{"n_kv_head": 2, "tie_embeddings": false, "init": "uniform", "init_std_qkv": 0.029, "init_std_o": 0.0, "schedule": "wsd", "seq_len": 512, "doc_mask": true}
Each number is 128 + 24 x the weight over its row's rms, rounded and kept within 0 to 255. Layers, rows and columns count from 0. Numbers have three digits each. The size before them is the row's rms in percent of the matrix's.

# layer 10 attention value, 128x160, rms 0.206, rows 0-127, columns 120-159
110:097152106144150146095133126132117101154147131117150128130157123121135156175118139103151085162112109143126117097117112130
116:170104095122115104143125123155128104120107142167134061092112124141152134182123135101112144189083120158115121153137126131
112:184112120137105154105112133158171136142132122127115159099132087165135112131115134113153152100101115145094183172134122121
107:104180095145147117123131125112093080115139130145135131131139106125120163148132148150104129128096122141109138098134109184
098:141132180126096127124136129106171151084091120122119111111130098113128178083152121170162146149118146118133198129125135150
106:130121102148137154138082131080092156111160147115133063145105118158120147131136114145126099101173149085166123082120093116
089:109137129110131125129144124115139142093152154145145089116092149056100113113147108093135142114112134132130093109113119165
097:098133123112163100141151134195150168114126103144161097125145117111080151102108144123110108126127121154145133081114094141
101:138134122120119079121140138134130105079095151126074156141115121135131095095121137113157117164149141127088170123137111150
095:138162109139123107142173157129136137165100139119138079080148087145145181091132133125128097134122144130133106147138150115
108:147146139115142107117157125109109106089190160129117130125131168164158112122096129079143134124120119109124145158149102123
100:180125121102142130125151109154082121113099127155141146124149157072108149139157187119135120133168096126145136149121120082
104:101155112136128164163125075145109076078132137112136101120141159057095106157146118101118180087144133135107084122136082110
088:147104139132178090118163118067121151138127116142155165148153117113123142137129163092146141105101146130118148084146197153
107:137124109120129134137148144180161130113131132130120116132126126129101109150115182137118126152139093102145128151147139148
115:164083117097140144119094142111134122161144173073073128145128089097151155143159139149148117136139115158159170169149123121
094:123129124112130146192064130135135120109153114127115109161152139147094145115146131144104110148140112092123145151139170105
100:144104118141175088108120088154144135142118121100143139162141110113099143145124112129140141153114087170143134110152147157
099:099125107133129100135137137121140156108148131145133132102106115120166188094109114094160085107104120122103149100146120132
104:148163121115122120110119155151103129084142140131090131128099150089101153176170138123134134117132130111136154072143085170
101:130110104091111142110082142163174143145113133134100134141092115154125148167137128124119124093145170128133148115113200084
096:127190142131162108114128114172101116136122139097141174137138154165110121128122113120113146126138102098156156112108126176
108:144100141110080103108082159131128169164181152111074121126145116163151125100099111106123105169127141138113168166135153112
100:157134131138135123150099098156112138169102132076135107131114103118161145089098121162145106127147107134133121157128092156
092:118150109121142150118092111175122115098155129156133128105120109147112144124118152118148146112140103129125181131114122093
106:123132170093105104137155155102125113162109128120138131133084132134132116121106159119158089151105126143135078133135133139
099:134109131121099061155147113121100116115168143123085141129111090153152091106155118149096109150117096147141097134120141133
101:108109099103117103139131099117146131140098105159139089148156121152157117141144106124123133144148122151145109113124150132
089:150106112179136162115117154119121109143108175111108095103076115115079101118100159138136126139162123098121124057142160092
096:113102120160152112115092149143116133092154111099142137128155150160143095124138133097154072133148136128117129155176097165
093:120140120116147152122149163138190122128139108122183146123123142066143129121140154119102121127083123133126113140122150149
087:140116155106157098104143113107152143142126136160129121110131091102144124139120125061112121118113066190103120177122136091
098:098102112157112127106142159152169084119107144115158171166103151141120156097078101086132094109126139083112128146160121126
111:146138080165123144141117102133148139138128121109068134117109117097113123096095100171133123131157106113129108148065130114
095:113145167099105141147151200155131136153098107107142125105105115114092156125166139155114177136144143127141131099141191143
107:165103159141132087137118116174142128114102162141133140090150118116179179140118107126151110114089122123141138161096129153
097:094117089140102113132110110119118132124133105177112117163135124150133151134076165103122104132074136115116142099075137109
101:126142160101140135178106108118087129117115107129098136132108172141076140124143146109126097130127103109143126108120121181
102:148127113148140099119157133143096120131093145188159064112108131110105156115165105118106159154115148152117142127102180127
101:126106128121111137133169114115115148133114090160122097143118136170127126115130149143155113118118116114151114160143173108
103:113114115125095118144135118132151144122148096110116110142169098103148152137132158162127151114081155120093130108130142131
096:103145128118133184121119111054078145116192127157155143124117172105103121146128118136140175131150149112126131130136103118
099:141109112120170149114137128136113136136097100137122118121127084144110118107112186132145171162162203151089162133125194137
105:124116124123112130095107155130142181119118101129148138146145093107129156132145124098168123117073143167139100113144152147
099:119137113113139162180150143092127144104158109095170162127129122134139111101113179107174112156146128118161163121096115156
110:078134112121143152124129142129116156111088116166187096109150139125104102134141130102127142133106129157116114105150163145
094:110123106178140152114140110117144159155139095106162109146110147155147113098112164135081121127148155175141147114135089102
097:120110115125113090140146119146097125094148092129134115145155129122123156128155120134149100150155093137166125148117104172
106:080124117128145121150169115098135134094138169157112125108135143103096136117151184143095134147140114091099101139128103113
102:117128121093136146129084135141135124102122147086155099157118111146145150149068158090162155142118114132086142110118137116
103:122122102139150075111167157155119098108125114134129195141111116155109129150136145153111129175113129108164119153159152135
106:181122129110125175103099134120156137114193129103156150088108134074132151137164133181110108138138156114130143140128136090
100:162127140135147072147144140143135114127145133169091158109129143112152125130138160118157121097120150155137106137168154167
102:115149149134160114160129138168081137116160153093125123081189118143108101080083094162143113141149154114093100130150118143
103:131117149143125127142128122128146124162142098120081140120112144130143091123159156110082103095142101130073171137124173109
100:168143126131179076120149125139116114058118185122121083117124162158113154122187074150130152115126104115121156133159117096
101:136080122132106142152129109143146103121131133157145102144133072146155109103132135138160117096125130153122105137138135154
093:080134126136147169112159113174123138113154122122095125099136116131108124119149141167114118055135152172106091114120097151
108:098136130093143111121137115091106137139140122152171110110091139136178107120119165139093129099124104159162091103127120155
104:133088143089145110123122075139157126085111144150146114100128113123082099113144150140144154164077099103100125121108125128
093:141116133120150132128171135099101100129146114079161125141132125153153097096077065148156147105112127125125172174133135135
103:134151116144148147132164109121084142092129130153145127143121150125116123126106112117140132110093112147147131121137151141
099:148144120076121123130125124127115120124137126139136118086143146123112162137146168077144122078142126110112133163122124090
100:077118158109161112092148139101136118105094127130119052114105119131111147120125104092127139138098108161112098050120147097
103:128103093099121127155152100095113140087136145096118176093119116174115115150119141078121108149092097140095136158097089107
096:155141191182155152100161173127131136108098106144133127092152126113105125112118163106107129151160106171184180140102168114
097:147146146157152129127140103125112184147143157116130143150150116156174130091126104121126121158122120172169106151144107161
100:145078127115139148165159109108118162143122110164151137146185133192099126088123158154135153169148122140137154146116106137
106:152109120123134155110080153143143114114135148139127145059090132073061140155179125133127145127075109145116142113139102129
098:132114135137115122147164102158124128086103204093125126132140175130118116103135143106120109148096122052122099118122154139
098:141111144126152104184117094081078118134141152131123090135148130099126160157145162123112133131114123139155125116098135099
092:116159132099093130143170132129192107126145113144118162104122139108113095110131098145134144146161163159153136137106105137
103:137163091118144117165187066093131126140137111135127127124137153107145117105164155071160137121110110157142133111134152152
105:125139172089141148159103142133167110163148154136099150110142157104106144121148170154135150135156134119113115176127129134
088:110140141137153091093098145099130146115116146097129119178135119163163140117113099134112121134084117150116163106131100123
100:164089147136104132148108083144173131109117156159121128129108103110095089099125152116107095119103131128107109171129109104
096:134128122103126102092099199133121117120132168121101102146114116119109137096125142153132124120095122158150108108112121112
101:145141135151098122122137134069164095138110099145128158143108160126099138146101141146112107161129135109161119132106132125
094:139123083143115089135132162148132122124180143104135143119116100138166116125175161123127129104078131123094116125177183112
089:098134157137117117114090139123119111133134113092139175132088126107153114096130143142147169142143096105185110129121143106
105:135116153091129107188114138097150096128091150157112105132132095140120122124143113159132098125137125109124155145181162137
121:138141131139126155140134138074087160105134098139132092155132183115148160137076127107115107085160168098141120140116183156
107:124149121097124103100129135116130150139151121112082117148168129141154119124147112103138121155112130125153158180112114122
095:145143137159145122149092129092131182106096110137096140100136097123115139130116093123105122140128134103103143121146128138
112:177086115149136150117115119139146137150149090134116157119118125132161156150120157088131123133113119148141085135124112124
110:144110147159124146103140109127123149115139121112129132159078170116105144094168101129095087180153108167147153163098108111
099:142144152111098138115132094142094115110134139090098134110095193140145087114162144130130124173149138119123134146122092116
095:101140147146133085139155095087122128094128138151074118125097144127148126137138120065166098119102152145135173130141138126
097:128133110190118121121122141124114124078084122128113117146149069112102159137163155136122137146098113110119127108132139140
094:153129135126115142181113116112133130157172159117108144081118112153145094124127096094137141159112142118177156170106120112
104:139135139125147107117156072093118125122087132141114131152123144154133090118127116115150132125082121126074162083138114113
094:117081132126130118146127142102107081127123123151167163126162121099122097109151142162166133122132138113120087123141110097
104:168153118100154123129139108124151101140127136103114113155108129144130109165133130178111166113207139124135140120088113124
100:129110107120129117142132126156146139111093098150125130117177100105124127152140127145135134143119136154132112141112155122
100:150137118112093124145152140112144071121078106133121129118165082070172200164131169113183143101153106145154094132110143137
095:140158149116154120111198104100148116105136084136111083095135137160154111156132144109087098183111130129131152137115104145
089:144108108131127114168103122155112122166164106151172128170174096139138136168108149128129149101116137119128124137107133107
095:111131152080155133132158107128107095105123122073119158125098107093090113100094114098133072138097086104130130181099142155
113:114118109114121080173131125154126077132148140101148119129116125120128125150122150095177101160118115112147162120128154181
098:112118105163124115155119139127143140140059172140133097102137108160085109108168083157123138122135130132090138135137106146
097:126091160122117127123111152181146131110130113136110098116179095108155153121115132102135100121081116102123130091095125117
091:132120112135114149156112109096123091091116127125151152086155140168090122138122146140158100163093117114109102108122105108
097:146125153120134152143089139128110123108127158119141136126136111104142165110125132067134145135118132142132137151113140157
104:172118128123138139114122136142164081126154111151144151167107116137135144128110135114144161121135104106107137122162106169
100:088115111130124132131116158137083132150115113069123138117161119149149097077115111089128130126134096149119111152138129107
101:134103106141140078125098147149076112145106150097151134085105115138151109111127101089139124085131141133070150107124161122
100:141129137141148138160106124100139103162104095159103146133133115086136098167161103113132203135091152138124128139122126118
096:134139155136159111136107093112148146150136112154160131114126117103162130141186109101121145152133113144118090156122120135
097:107126166143166112127100087151122135129047187116154082135083142166127105114138124099142137147148097117124173124123113112
097:135149123129139065108092115143137140156134153120161165120146161125160127131107129144118130158090157145132103141124127133
097:090121156112146120124103167093166125157129156113165096147134103117154118137097123160105149125145133155109155159124117127
096:137142138107126107132114097117126125129129109093104116094137123135135140105088122093123113163119115132141079134156164142
100:110099141066134128138147186105093116158092115165121147119142096143140136134100172114143126169109158119106158133165171116
097:093158171166087142134147126138113110141115143127100114130117162109130114144136132114129116130091160133139141124171142110
095:164164125175151148124105134123109138145145129115126130103110101133126117084086169112120126144139110137109116163125119129
089:167132103123125153155171124109129082096157155122125143192114141122165126107118131137117096147146105120122115166123090112
093:107132168137128165138101134178137108114141117134152135112145134119123099175163130167095139131140160129148142143174162147
095:130146065160151092113106150099120158120178168117077124169137124173147152132070101112139099121109128121115152117116100135
109:122147096136138163134125139103079099052119135107101076132130136098171131092115095141156139131149126128124110154109116143
101:137096120111154129113100112163116111129079087094135129206136163147108140161121163148124160152139120166132129119127149123
094:150128125076129153152132136139137165129124113180139082115115091119135124091113165152163099114088131166136088101152175140
091:145158109142122103107156145126100114104187122158170138152089155168086077101097139108151088110121134145114107122173111116
100:128158198162119160131139126106143140097147094112106161118128144115121151136162120136161158140098136097073127134127175128
095:130146120169122155160107113171122168101137117158114114107089136163162086153141123135101181133118125108124136144109116094
098:128116083151157105163126140135164125100178143127115123105103113157111124131079157127112124107076157131126146161132130145
094:119161137133134131104120136187162150057115193141128148081135103143102153114133146118115126159115105115132173086116136127
097:128109132122130157139110153137140132159125122099113081136106132127137134082131161130159111108148116108117097114039106120
102:121150116090095120104113161146146115134140119145151139159131106124110179143090143106123125135128166122127164119120162143